Weights of a small transformer language model.
Architecture: LayerNorm before each block, learned positions, biases, untied embeddings.
Each number is 128 + 32 x the weight over the matrix's rms, rounded and kept within 0 to 255. Layers, rows and columns count from 0. Numbers have three digits each.

# v: layer 3 attention value, 128x128, rms 0.0874, rows 74-127, columns 0-63
# o: layer 3 attention output (transposed), 128x128, rms 0.124, rows 74-127, columns 0-63
# q: layer 3 attention query, 128x128, rms 0.199, rows 96-127, columns 0-63
# k: layer 3 attention key, 128x128, rms 0.222, rows 96-127, columns 0-63
# up: layer 3 MLP up, 512x128, rms 0.131, rows 0-13, columns 0-63
# down: layer 3 MLP down (transposed), 512x128, rms 0.0937, rows 0-13, columns 0-63
v74:187111144152155193141147096109114170136136131138188152104102134101110103131113166135144137113126128108165135107143106152086074158128147105122122107150151111140198156103163121120137125072147137
o74:116124147094142117152117132151145089155112162098135149116134114145106121109118146123120125115116156143101091136165132098162171110137129176148165123129133122142119139126132144116095094124115132
v75:141140099102140143104109113093101174102136123109051144147135133117097124227113138117162113124077119118084108107147170168122089182114139085156123076173159144122125175077122110147114113038235173
o75:142141129107134116106114130124104096134117124162142107069123123127115141105132133131113143150114125104123095098255110113128126112132132113098255160112114119119143121119130124119121126132122120
v76:153180078122132104134106106083127073103136111108044123097148132119182091163103144109069154138129028095105136079143158157214075101071118152210112107131103168073171083109107119154100115152137186
o76:110136067107149132152109120151104118132142122196127121090126135129115123121082123116120123163102170149157143120255119111112141105128166133086050159106121123121115155120114135127096102128085101
v77:115128174126121152118161136162137170140107138126142138135132124106145181135181078088148096125083177144165142138128119112095124125168093158122137148115152096138095161138109158139143143163105135
o77:128128165140111137126134129121148128140133134048141127158133137138130093115143135167133137089167100111096143145000154147132124138122117142161029126135133137147145105142160139129145112123143126
v78:128159119100155099133085107075137139133127168103065116149111137154201147141087116095071168132060112146165136123123139146201109079131121127132124168125158166071144103145111039125113130155146117
o78:141099125079151148098114132162108111086098121188135108120128153110122104153126119151116133133146107114130199112255124146144134125129145093143026105150116137124097134085120148115110118117103143
v79:075148114164111147129127160082106093108129129128147144129144170142108131126093093126102091151105087122141145149117153133229124039113139159161139163153111145132136065142102177136134141190144163
o79:144128085127142106140115129143124127148140134221115137123103087122127112123096115116102144130096160109144113125255120169073121124142143090110052143113122152137137168122134134114122092120148115
v80:195165116134113132163143139146119157144113085105126133130113139136135087198089192114116159138075079119150130140146094155159053141093136095132121094141108152117213089152127107110121121062142148
o80:113106102099149137136065128139115105139127125200113132086137118124114124118100114116114136146119152134136117113255124111137164096131150139121217148135124125120107140117118140142089106129109113
v81:097095138150131143089131130135149122175154137138122138137131111133134120081143111152100116129203138098139143160129088135158138121107142149127130161135118189114090140126118162102137124198125119
o81:148127106155128116185148116133096134118135138138127122128130145136137114131115126139127135148141121134128099138081129126085131131112121123132088139132114132128144125133147131151151117123118132
v82:121140124147128159103151129148090119177108097124148126140127140141105154141162149137152149120115104080120123112124118105151138127104158084154131075123154090089138087119074147124124093132147116
o82:114143110106136116179104129151141127130122138151125137089152116139114115127110141157127128133108146149133133132181110116134156133121125154130143152117119123130133127126158136112108106120098115
v83:082160117101143089092128120147160095127092133133162147140104140142148092104132084098080133146153139167119123153117106089148141112131149172150134171121124147133079186140118126135125122209082139
o83:143117139182144136153158140119131163120150133118097099174122120129153142132122143127153147135138126126119189131000136142107121143124084119113000101133150109122150099160116126140143138133140113
v84:124151109121132171080113160123126144124106148120154081146158132119072160082143137106108141114112110117096171104100131116102223141144130149129137073145146142135117150171095160133094138115116146
o84:127144115113104126159085106097116160139113116117131134086121171153189118152107119187080110116124104155158076164235134144125095115123153122131166145127088142137126159120157133148122101115095121
v85:065167116088100111104096132075146091114110092103122107160127144143172084159123131121076150136128138099102091124129121139163220103091151138205112125137155109103093133096102112181118131165103095
o85:147157088123120106135089121133108112130141118148124111098121141124125158102111112141118125158097137134170186116255106144117084091125122106089064147103117142123111154141094137107120128129133122
v86:182056157106138158140125138180104166155159157170099146121129127097083126131127119120198131139177144182113140153149148116074123204169125065087126128137160108142154075109117173115130170059158128
o86:096154155143117115109181106097132102115114123102162168091124121160106146141133156119134089096106114128114050102138103135166143126133129143139255128131123117126153145104157091109141131125110133
v87:076113154097149113096107123107105066141142103149127147151133130083122101082128102136092150132238128112112118151130105129149112087119155138173113158145081141150110120091129153123150156124108138
o87:144105092167155112181173130149133156127143166158133134152118115137131127133123142103131149153124148133120128138005120121082151144138103114089017116151114106088137142136096113154146122144146109
v88:163122110084146175193160135167153143131122132135207140095130140107160163140126165095158144111157112114166147114141110111064138156140128099108129104134148102129162141125183126099104131040088140
o88:131168116117121152121056136129127127132130120101086116105155143160100110103124134122128125115130113141110099112164146113146131116124123185147233135118162144124090118138117137122113150128093117
v89:063168127117104054092133104086157073119084159108097119159118180130167086122146071141034136164069110122145156096115159129203128058115112159127087147126109178129096108149094119156113124220056145
o89:128131114114131136132098139150107125129135120181105081122144136129136132131123132121140135152134116121142235137255112140114114113134145135150000122098128137138144118141111135120114114113139121
v90:123141120074126087142093099087145092099052139153108055132164139141134115147120094128029147176051090071156182106124155147240157023148130103131119161116130178103136113156120075159108099236067100
o90:130140106107157146106095129171116122087124115212102113094132154138140115137116129129122112132124100134156193107255121131122102135125146128138000111121135136120101139105122121112110119119095155
v91:132131075110141109134136117075138082100090114108102083146135166177146153171112138133090145136027109113164168091128161154161064090150138091129129086096108135092118146092100072176123092191151133
o91:135118146077144143085081135136102135116108127195101113096140140114122105150140106155113146127151093106129130108255137122149126097129165126144058148135127135155120112098123132109109112089117151
v92:170138121149129184134164136086155194092115152096154152149145132154028168161136169117161131117079140116124106131144103107144131122141119114122109123139129167127136095089137092149110137034137145
o92:140130126103119100091061119145110105170104128159120133120133129119144129099159108119105144122137138114135127126191137105124130117139125137123255127127110144159095153123127136118100101125131131
v93:050120136129107064101117126117144020130078114136084082143113127170174143126129047133077128109105127149114152102086126137193155035124117153164133152072126170118016135134089143144152094214080118
o93:138147103140126121128139120133128163098131122127146117149130142129143118104112124142113125143137103119165255138211105158118084132135147104112000141105129132129150139137130122110158147129131121
v94:123097152157134149134179118182153117167159138145255127152125139085136190067147132113179131106159165141178157121091059116119154084174124185089118146141114097154115197195150166109175155155100080
o94:135111150141106136147107118136158152130124159049130149177119136146139075143131104152107132077155104117116121171000168138124145146125100131187055105151146150133118105113126136133134127136141126
v95:049161125150125082144092115113112121091109109139121139125153153108155076210158146154074133164151127164100114118109152115173107041106146145140115144116113139118169109106114085140111127222133122
o95:135120110130152119099172127135105105135135130162119112143120102114120140127136121086158138135089150107128171114156111145106137136127094094135088121122144113134128121140115128111133126143157121
q96:134135178118113149155158120132113130153141117094116166140125096131147122139120159096128125111112140104100107144086129133098130141132112151136132126129135136120126109135119120120115144119154128
k96:135125141137117128135120115135142143137135158124112116128145136164146053150107120122119121120191109096136122155085158138135127133088116104124095086176161175045138087140124136104098182108128142
q97:139149161144143160137134110120124151126168129124132135121132106156140120135122149094105122133128161121136119180119123131114116147110118132133147094132099126094146147142124119100107139129165155
k97:151143106098138133132129132102134147148161121117114144132124117126116092157128144099125116127161138110115123173118151134122131146090135102133119112152151152108157115120129133110117166107152156
q98:145140138132115142159156108148132146162162141091132147146150095143149111174108154121097123097120106120094101157102173128122137138119147141135135115147144142089122090129128140102121115122125151
k98:149123133129116129121125121113134133131151114121100113140139126148129035117113128119128120148173118102113126165097152143142133125092115127126122123175153192049137066128127120118100195108146152
q99:115117105127128094111103166157143096116084115156126104117121140128114147116138104168151149137120132143153131104178129117128127098155183107130139146100112117149101141076134131142127079127104122
k99:094121105135121131124139133141116101136122092126132122128103135106117198111149126156126125155056126169134124096145112120132117132163130148130134168086108076215118171123142118155153063141138124
q100:142145174149112133156167127119117164129153143115103155147136110133152120122117128094130128140113139111120095136081121143134146151116076122129117127152140129119137108168119136137124173118160135
k100:139125121119129125151138125151122156131113166115123121135151132131157056137107135096131140115189104096149152127121160148131127130094130133120107086168146160051138088152121143119111174126113151
q101:096107099107133098093107128140129102096109125158157108108116155110102132107128116166127106144104138137155167110171113125136126119134148124116118143108101099154142173101135101140134111145095139
k101:124125130121135129115130121124128114130130109151130151108105124118108227125139123137154135129062153164140127094159095108113129121176131121131146161088105099212118172131138121135157056144121106
q102:116150141141108137163146118115100144148128147104105162151131110144160104110116130090126148134123149121097106136088126146149140151094071148140113109145121160101141096164104144150105171095146124
k102:115142152125122138139125112132129151105142158122135107129155122147139058140094142111120118128201097095135131167129157165112128134103130128135120086180167170052120096135114141106100190116124135
q103:138144158133117135145159111129112149149169134113106143148133100151165128118121124085110128118135128116114096162070108127127128157107080123139129128127127141111147133178110134136132166117158130
k103:139133126129119147144116132135133174133112163110118125125139131131145039139105131107136135123160113084133138136119156148127123143115111113102099093168149151047151078144126139117107188104111157
q104:124164136128135142186139133151116130137147144120129137104139109130154115099139147066109144130123130129107117131100100143139141155103067134128122121124132128100150101156117166107130195127159146
k104:146129152124141143126141122107111130134125175121131137129151140144121091115070126121136110126171142097141123170160154164123118136110112118144109088161147155065120100149105117120090167117096142
q105:130166132148131138137150113144122150148166122135107137134136097121135137123117151104091123153128137112120113169079087159106119145115096134145140088109121114092145113172131123113128156116169130
k105:158128159118128127140134133135122150147136137106121155107144126142127040137111140103136104111168147083127135166113168117125125157109105108115105087164155168074152089147121132112120193116124155
q106:110119085107148113076098118107133094112120107156119107122123153109104135127136123153110124151112112143129166123190109112120144099134148115128148125115126106139105147095124092136142106158113119
k106:136104123120134120122133129119108101121152087137136119119101133117110211105163117125153127159082137183121116121130103101130113134176136128131162168084101098208124170115137117133152081129145128
q107:129138147155101137151158124126115152143161144120113150147134098139166112102124118090122132128138146108106093118074112132130135154121065124145118129134128153128143128188098140134124187117153134
k107:134136142130136153150120135144143167125111161106112114122139135125141039138094138103128140120173101093147153145110161150117105139104116145116099097164153154040140093135131140106104175125112163
q108:137128164146118131139165125128127161143150138115126157137145100127156140134120131093125131117129132109108082150072129135129133148120083135147136135135136138128140117183123143122120158131153127
k108:126131138134129135158119130136128162139129154113116118132154133133132033160108131104121132121172119090138158140094158135131115137096120132129096085173153147046152088138106133115107181115123151
q109:144146175113142133144135125130133133120110161103164160140123123151146094114133152134111118103131127108078091130091139117139143143124120133124104129158137139138136072113137159145121147097117149
k109:114163146137122126128153121128127135130113182117126133143154119127126079130095128096141130125165144088145140130116165172136143114086127137141113092167149166041116114138114110104089169092095140
q110:127101115117128114089098125113135117125085134134148109121124159130102148126120111166139129143139120135151140110166133109134135097147173121113115153127122139153118157109142123152142086138095117
k110:102111101142123118112119138121130109134125102144131128137113120110123195122150126158126137125074136166123129088138095124116131108148131141132156167085098095200109170105123131138153058158125096
q111:135131162156087136148150105113132163162166141126093155142142109140159112137100139111127152129156133130110110138099137171139129122112103117173120117171149168119135088154111146127107176094158135
k111:119129121151114144144137132132117131134132164108117137148149131143128049141108130114108128120182108103134121160116158150122127139086126152120129089165142174047145080140110138108101165124133168
q112:151120082115169122092106122100130108080118128137149117076106156142128144143141118153128105122127133170159142119155151129116081137138135072112146138125103119156146180119119115140146115110134092
k112:129134115123135118127114133124167144144134083125144153129091129129157221134163146126127127122085115143125135079146088106120115130141161118117123177098097089183126162128150125111136101133130104
q113:132115116122155123124100132129145100100077144128164134118102150127110133154136130170146117090124129126129131102167174115131144116148164119111132115132127108128098145095137120135130105158091128
k113:112117124127134102111134126124157105107123097146140120124115117090126217100155116131132148144075132149142125094150090112136127116167136133126136184091123095218114185118157126135151070135101112
q114:117143069111134105106075103131119115106127092160091117090129151110121118118137095152107119141132111152141162138163101128119104105140146079143142131103113111142118148124132144152155129141134115
k114:124122132114137121125120166125116143133126078131142140135078127116121205111166146134124122165057127207122116097158101091116121132164138112114133165113083099220146126131148088145156100123155129
q115:142122147156141169127126137139141136123121127096139132148127118144121111184112156137129125083109118119141139129116179147107137118136137133120126102131151127110112122078142116081108106119117133
k115:140125100123113109110121119123169102126137167145118130110140155131148095151089106118112139097203124080129119162130158122143128124110125128142132126153152166114132093123134147124127157119107136
q116:110141083131137119106131101101097117141151123160108121110135137119114137100134099124107122170132139138148116140146071133130139139124112133137153133104120122128126151155111114137141160138142110
k116:121098117102133131148129148134106145133136080113135120126106102106094167126177155123158114153099130157105135129120127084114090147156111113117142159093120096195150160135128125132133113138170131
q117:119123124114160111086098125153139124086129092152154105110105148126101144119141109136138114143103115142166169120162110099114101125129145110092123135088103098160142150132122125141152102158147108
k117:131112132119139115125121147132134120149104100122135140118105144124152204099139124160138133108067135154115140076146090091141144122180126111125136164099079089220126160149149117138166068139093102
q118:129096144114149123070142139109120137107122083140117098103118136141118159128148139153164128136125159133166148120165142115111102125178154123117133152117115113173152154124154104153120066120133098
k118:141139098131135130158120125156167113147110098135129122119087150125139195113181144148107129104088111153120133118105095092124138129139132126129129169086123090185117160138138134112167066145135089
q119:106139101111114097116102128123110100102105135162147111115124154104110138106129114142126140165127139146154142119171095122127129105127119107149145138104109105154116172132135118154135135150138101
k119:113112104130136135131132148107129106124142100142125124118118122111104205107171122120137112141065156190129130134143100101095114130171146142123132147092101080215117163098148123133142069135145114
q120:134137086126151106110101145138137098139089105137143107126124143113118145141136122164123112119135111136141133122181129105134132095156199140133154141115130094131115137079139117123124074161097117
k120:121113095133120106115121135130116102132143083136120128137100109112100197115172119150137113155060137179117107123131080118132115137155117112143150188087116095215119158122131124133163084150138106
q121:133103115122142109108087120142148102099113109131147116136119158122115139134118115152155120104117127141138149106155129127133127104148171115115109130106122126138114157105145119122144067147094128
k121:118135111139121128123114140123117111124111117138139127135082109123137210123131128155138135107082141153146121068166093119132140112144133139127143164093090090213107171121125136154161071142104111
q122:118123092102152109107102128141144093116105113143117093108119148121118145099141117137132126160112119145142152110193099098139126111126154118122119145090123109130104142091121103124147111154115104
k122:127125117117158115119134128123109111126136099132136124116098132107123218113149131148153132153054129161117106107158107114128129137174121123128144155094120090220112171129129130137148079152135102
q123:138143159131125148147160106142123158141163143107140143135150107124169112125113133088115120107129129107100127146067111146124122154118096112125106112142143137114149117147118144126125172096154138
k123:145140148133132146156128143119136156129112153117113145120138149160151060146098131101136139107174121112147139127135159146134129134106110113122096092183156171040140086150117130112101173120112151
q124:131108117120126123112111125123132088132087131122140128126116140126106140118131114168163126098156127132159128098165166119118124101154173159111142164117116130168110153082138119119145077140096124
k124:111133086141110123115117128136148107113126096137120110122118108124117178124155112148107123158106128156121122102113090113127119130137134122138139164089110091182106162132125148145158090148146092
q125:109115129117137107091107146155154102094109137173159108093115156117131144114143106157148121133102122147131142097161115099134112115154140120100095158104111113143138154142138136147169111137118117
k125:122134141134153125123134118116131108129087124137146142111111145103121207120136135155139146107062148113156144069145108135131151119160133135125140151073102090186125163136126119143158060146064122
q126:142127176151113149137144126146118150145127133091118156159134121138147095185129143113123140094127133100106102128089163148099125136127100161143135086157139141104136102137110141125127142118157112
k126:121128130125113144140134116128149137122142167120114132134164104134134038138115130114092113117195087114125129180097146146131143130084149116117104109184145171044131085130137142122091179108132148
q127:151107106123149140097119134112142130130100116104138116116119143133101124168131127166130124103149093136149141126154171131116136109150175112134152127121122110148105161095152113108132078129103125
k127:129121101120122104123118128139157116123151084149107136133104125114123190116162121135128135150083130198103108126115089096131121127149136121123140195101111113187131148104137129154143105131168104
v96:167121133170129154093099122143069172092171165142119133146139158124107094134153132145129136093163153109186126157130102088171000118093132114115134110127069173133204172149146170109143128212162132
o96:140077132132130154189213133090162090213120175148088169123112082203180065127097142074129120163109081158002069095119172092114235108155119144171062075098114104127150115095133128109129072133081182
v97:123141091176119109119110100129187093106173082167088120147136121181084138123094089157089126137091075131124162125144130141182074094100166075108070147118124158127095159150132149101082143109142111
o97:138128116088153106137122126136108138107115136159129097110112141121156134129103125128099119113121145110139211123255123142088114169139116131131000111131114089136131147089129097139144116129104143
v98:132140060106131128163124149137167133102105151129154134139131157152086129162157121111163163109085151130106157137114118099154169138128112121165132129091145155068112142123142106139144079161085143
o98:110164128118078198123114124102127131166103142123110070160132107134102110078152109115112138120131176083149104159171100161123098088142128161160122129104112132210123103191118127125103153083174110
v99:192091141153174190089119127088150236078097107121113150121130153102100095157114138102074120087115189132143143123137117134117091161131166114113140165166073090056178115138129115102097117169179136
o99:105129158126093103182123129137147051180145172081105141134148122173147102118152129079097124156120099143037138143186173092160198110141120170170083121126123170151136119117185150120103076078069169
v100:102148052163089069076117120140193083153147119115057205129122108137095088126139010182063141089108159124055074136140085090209148083088205089110118152116138120094088064093158076156135109165146135
o100:098147143117135102208174156107024164076117124190087085142122082112135178106108140038154110254117194099142173117223042117128105188105000167166146124104105098167187119236073132134087184123130107
v101:101132092130082090078124130136157099151138128140144158140111113130116146086139084121110121131088158198103104118119153065215201140102141097145129148093157163121082083146096152158157112135132113
o101:105123156148107133165151135108094148123133121107107127139118100120145143129154132130139128155148130108120118122000099164104086124123043129135225122127119121112160115197098121130141171121163142
v102:132122107129170180153133185226065217144147139125129159057145114128142136198148127152064146129082187126099082150126108100074057226060150069065119062134044078138155103124143145113113116138169148
o102:048121255119125096095150155153226009127118131084111142120095080076108154120154206084162117142169166143028185117031197035255175169147118216164156139157123156080158091133201126168063077074118153
v103:133120108128079100119110135142173060159140147146085091162134070089093138112098083115189145112162096136141122143137191117189206036164119108148119168143197162115086130150187109147127104155114174
o103:173128080155121165105169117089038203147120108145144105152102143120148126140126093141122119144124135096186137133111044205047050112116043071155121085078122090162146141140059095112177178159141117
v104:113142105116118109173100166175095154110180141121167188116124155133094070128171135134103108066146109142142120166160123127088188191111076066092130133090161141090170117159126119134145120139116134
o104:076089216090131173120180154126185125128092140100070065149119063093087195086086188135196122175092225110102162074114082144244131159150158188184103112138105081175168074161129084103067165120147103
v105:158135085110155137082116125122172186081132164127124133119145156144133147152137135114103106170150095138105122117110150111117010117060161125073137149125109117096157142050115151142117125157153140
o105:106145140132073144200154156124156077185120160113088138160145109172127070120142121113135134125131147133069102135144162128137196135137114182193098102103124130149096080152176151122086077104091155
v106:117129055133114055135143123183181143145113097116113157145133131101123138191135071146075121123110154124092161132116142096186194085128180080130146149069184153078036073078147142144137098162103116
o106:087190115162121151193166148106068124088148141162093062135141084118080153072150118052167127190132217094156167157145047156078083155108000196156141130082120117177146078255080112133097189091174101
v107:130128171125119136142129154059107131131105118099072114133139108144031101067098093109155126160124105124132140128124170097129174138122163146034136131137122164175151202150124087168135161124128152
o107:151102164115109139051142141101103164127117098066146146163144154120216131182110105171119110100152094105127144141101123198164105122157121061198119099156156114131161108069194134122159112137067151
v108:097146111124080088083145136120159118159157140105100156158109136103151101159170097143129124136089082156146053117138091135228137098103131155142126164165128176136107121146123145149157163138146144
o108:119127141161154132183160125104083191121127127151122142126119090133130138142091148086132129158124147099111092131000099120087130167121049143152181117132132105127173124158096141137137190168110096
v109:136150149109115094131147124098148076098155088141195090174111122172171176079114184108101141175130068097126145119132106161113170075118097205186124076129160174149118164149190143151079134120068109
o109:173125047159138138137084096136145184121134120128155131132106188128137084144114066221131156012130084136174086136080147161076085115101216052063162145160143117100092166075070126153190152136153118
v110:121132116143115121098169128072076099167128144092167169125096112118131123108119150132185134088139154100131057119128082156135124128154150203197200137169142108140106116110144109158141154134170163
o110:121130145181136121173154113104129172127142128149117160130117092129121126140145121081135139160135120102119000128006123110141153112104096111132255129134130132118157132157101140125145170150121096
v111:108129064173050029068145086172167035189195114154096096167139086157139093100076055122138107117135115155069088156139147117231172027115175099167119141100177194178028101132109198125131097139156109
o111:161146097157135117206190118101048206083154118193093112137098109120128140135102128106154112198116158130167154116111056136031072171084000116128153085082107093098187143193041072149171187153149103
v112:117151139092181131152162142156140106156102052128158101085126174106194171145089171150047130125130087140055140114111123159085171175123143135148150119111137156145105089124148149157132094071083093
o112:104131117147135141158072144156171121083128124108135139128149135122098141129169121141172148139150132118142111135000137120129125115110152110075239153160126138087107124168098139137126145121167107
v113:135132115164096092050117123115194091107137102145136136135111134150101086125076129176155135106186113133137102144147065140177035099100134105242131166197119129112118083114163157140117133117146126
o113:109108076131138114237131119125097123133136149181114149098127103137098155135136117080120098222074147147117132106254084117109191121098112162076068135099104109116158162174047150096111133179116125
v114:178134119122144180177153121137076164130075139096184132148103129116118186157140197088157108083160154091123114134117141096096127179142097176122207104119134094107137185152140135160113098189124081
o114:121114142150106143127137149129187088135119131104131144154133109145139100122176106156152155101133122129119029107000164152167160102122135110126255117150135131114104088135128130144138118115170173
v115:043111086173090027059112127135183096142148136104051191127139107114158073040143091144015092134144105152103097129148106150179201143076188126181125176195080098129126024103186099192146128100099111
o115:076143104094129128216102164152064156063136113169106104137152124111106188113083128045153108218107223116124223136255058125127131137107060174124096139123117111137164144202060131135081152150109108
v116:169127180092149190187176092121093218152086101112117181099163150154173176158124193091123135138122145137143124106147149102048140229094087203077124105114150086129189150125117105122135134067155130
o116:116145181099106127021057126143244067120110129080155114151144149119090115131189119161110157027137105087118102117083217123190106117180255115133157148192128192152063104099216145145096110104141131
v117:155149164079158214220164097095036140116107163101198106127114127140087165098135255106170126104157063150170175117139133110000114233165062231052131063096141078146189173147165102108138136110092118
o117:142101147093118139029086139143219118159096102084141134109153171126162098150131117215113152022118099106145103121137202151209141080159255090146130158168144145145047092006213129106121076106118142
v118:061136130146081095076176142127171040140110113127121112119109133123154104094158017126107114098123135111099110133130142155143139047129160118233114202173149171131070133081137083176143145022124113
o118:148140043140179130186061113137021190078131129223152132102128139140111160118133112058122135224151136136179134128120054106031135117113008128061131125082118124117138175217015146127164169181119090
v119:117104172126134097150157101110186160099114095126089117139099149114157143043139126126122113190164179140118111131136169134134150105162129133131122170148158115124113116135106144141094119135129130
o119:123136118139103142085108134129152097137134139112154133129128149142127124137143101158153130084099112112109164128133136180119108114109114077131104128123135166120136144138133110141151133132114140
v120:202118123116116193195148094097111143172099156121147125144114113135107160180110164083177122153044081098152136124122145108130148157150080147101147138103184116168128160171119146117135143157108143
o120:149138135132118129104107124123170155122127109101116117136137138129147098140138124180119140074145085115147087131063162143121098135129171100152242109154136126127111105100177107147165140119135135
v121:025095117141120085115130177124132081133107132125102122142129102123171149190147039151160114122113141127122110119106154130143212047178118136113118137113142104154015125115106071130111136124111125
o121:163159129135148115057095110115033176117134086154166117103133133097141167139106119132135118109134117121189171108131089165085045152128048076126161136113160155137165136142133114123168178149139142
v122:144156096131148127135148124182123151106104136134132144094102183133193103176161188152004148105145159119105087119142077136106082165091134127174129099123088167091191109138149185150152099175127101
o122:068121142123138142187096153163211073105119147155103114096128077136053146089138168078178149192116181147080130112086161043183186152130145202077139130129117109100140121177086126145055130119149119
v123:100168161126128145132171143135117155127110172135136185138142098133078118091141139082126139133076125126181095106126109104143128114095140136030111147161091142135186162137092036112134129080165135
o123:169104164108148118032128125107084168153106114093132149191150169120163132153102107121111108094152100118121133108072137154154127141188145115199128104169154124146139080080223145132126123144072125
v124:083167077143072000038094091128233064150146108143044103149135120134192074125145030182069148106114157099064077130136113140244255073120161025255117160114166116096003069070144118177087098182135134
o124:103143086134156141236149124132029152062136115203127084125078087080063177113111133090183116231122211117175179117192005128066065184073000141086161126086100110137201167254000119125131218134172089
v125:092108103134108085148106137130087124160147151161127160137121151115151126195137105135115121208136103126163148129111135091134086093123151187090144143119127100100130147124140082130151114121117094
o125:134129170114135145063187138105101122129136121128101121148141096143111161117134142056141131123116129128095119093130120134166148159155092135171104118111159122146136109141146144095133132148133144
v126:072119083162104050055089110125161104131163094146083134098141135148114109099115039155062104132072121127091105100124092184237156055109146023176087190158110145149102116099109155126142131107165150
o126:111135110110153134137125128131073121121148120184111117102120111105141145133091144092129113163120166122136220118255113127083126180128062165126000105104118129115186152140120093129106139130100124
v127:120111150097141125087171141159108113125107093169089102122113139139142143112098117147168131149146130114119153101122155176072166148153101116160131109154141088135174149096155101124136107060126139
o127:128140133135137127102084117123137082128127133165150116088113146127101116146149151144119116131140102123135180110255129108138122109128175125097081131118127147109132152109134133124131094132117116
up0:112110123086179159108121114127093123121125125139108093066133155104120120124115136155113121150131119148099155100249127105088131149138154125100144097135130109127135109094139087150157108114148146
down0:116120095142164136076082129132081110104128139127125112097122159091089101108153132157100146122140101134135183115255099116112112119140187160084000105128123121138125127082110104092158120143113118
up1:000088155130148115110120130129091154157146140147225128102101138106064106132152109201104121157096141082149120116186006136113105171155123167117131166085133109155168128099071100160103148100111090
down1:141109092007113132165143070121137194139183161114066117118074114068113129107074187155105157215059108161211133199170093000156133177145139219214141155096193117106166133105075076133159121102144157
up2:114032103154150205112125170139194189156144189139200154132090107142028113151183121202173099120152151170191128056166080144134079155142134231131150156144124105066164110169183106028169140103064124
down2:161090122031161111162069127183158132194193069148111180204167111089125110129165227111132117072156145070043133162150042145126149146146068096143132053208114147139101077087155132136202180168239177
up3:121090086118155126094121113174143134085125162163151099055123171121102113147154117151110117162122073124083140125175130129136138116147178124090117129130086135099167151095133114097164104147113117
down3:153120128118125149164159128157145139094119145126154137125135121119138111143151155152125117135094149137105123154168149128139140131139123132096118127152108090156136139124131115101113131098144124
up4:114100070125162174127067161143073152089130127166088134079121123087079128092128128119102129192139113158102140109224112129078108150091130148103113090144106105107183139117085061130155140131147130
down4:125088108158112134098176116128084098119122116161098076128129100118149146118144102099110175180125103147101179128237100132105135128124116145117000152166116126107151163120111149096097117148087125
up5:074103124163154155054126152146097131092107125143158124097129155113088123090164169154133137200180127133117139106146105115090159160095123095107127090155087064135180126117104095146149137181151084
down5:132117160147153172136131110093130121120143126149183126114138118129151109102163148132157163139127149099109150135148101075178174132096106146110121138127071122121138133072129097088166104179131138
up6:107107097099167137147135151129059118120094113179160116091173146064122130093131112182139179145156125130100137106154061131116151168116120200099112114129116089123126091142078138150124212168123122
down6:125105130125138124143131193108136146186144104146134070140160154106109104129105106143150151139159107176100143097139120073115128141198088161099107148188145151103100188069127088085147121107157088
up7:100106079132134119128053113129074128116126136148098107076136154095115115115110129150143131174152144158096147114247119108120117182094148110102125129114137125151121093104121076153162106118123138
down7:082143118145132134085129135116101134099154105136125082110137147124095105125133119119156143109132118136145176122252071117103145125154159186160006141122136125160151108110119098108137106150112129
up8:121115104108156164100110186160112191114077180179189132115088159068050094098185097213230163165144101113142152060160077099071133136134158131098144129186136060094126160125092069093157130149129123
down8:100124186116131065144113120108123096146069197148132077115106146041076080101142083141115103102171085088112180110125138154142147178074099144116109130118108159168107134119086109154142167204171127
up9:084119078175120150094168060179153233145111052152206123157113134118030107135084073171093054094212106108119132121138141131126148122092157089137145161102182138130113111179054139048191146141092102
down9:178145195171182043119090102084079099148075179112136176111085040112138175115134119116030117085016175131154122179129112089105097167135104128159152153196078153134156153138139090193141149118108216
up10:122105075098146145125134137163115144153089134172131081089109157153099104081121129143140165132145070078123145094147113096108109148157113140079133139140102119088135119131087067114135169158128076
down10:112140145142144150166133115136124137117111142126128119143097161168124125132153120133142104123111095126145147119161104120134136108159132112120141175122151098106095146145100108097115105145134113
up11:095068126136166160109105152152061159086083168153177091125124164100130086102126113177135186151155093107116164166173121093118141193115071097109103085154089099124135116135098106137130173118155050
down11:140107189186150120153082122194167080062115116108159066186114165137149072149134097139161147112127130175124128109154121193098147096100064114044121102142111119197105120130126112110153155170134107
up12:101117092125134097133126121182097179125112113165186108090142142102065098134165118196162158104133079164113123110143071129113165092134179140083111119121125112123149125126133122140162138144116132
down12:101143120159154123152143165127133098125131009096131131153120059146097129162100151186213123106119097087148129131138089136144124179100099154145120151117135092196104131133129064146190125165159139
up13:082082155064148109140126158135113214128158117181119103139174138070091064087142151139157137140132151140110134112128067102156165132151136168114130104155131148102173162175098105090142184129144054
down13:174139117189131128120085095140101145217092124106172090136046077096163134145171147091173152121080062102087145126140104094116142166125121143084131071114129068180111163178098106120189140156093114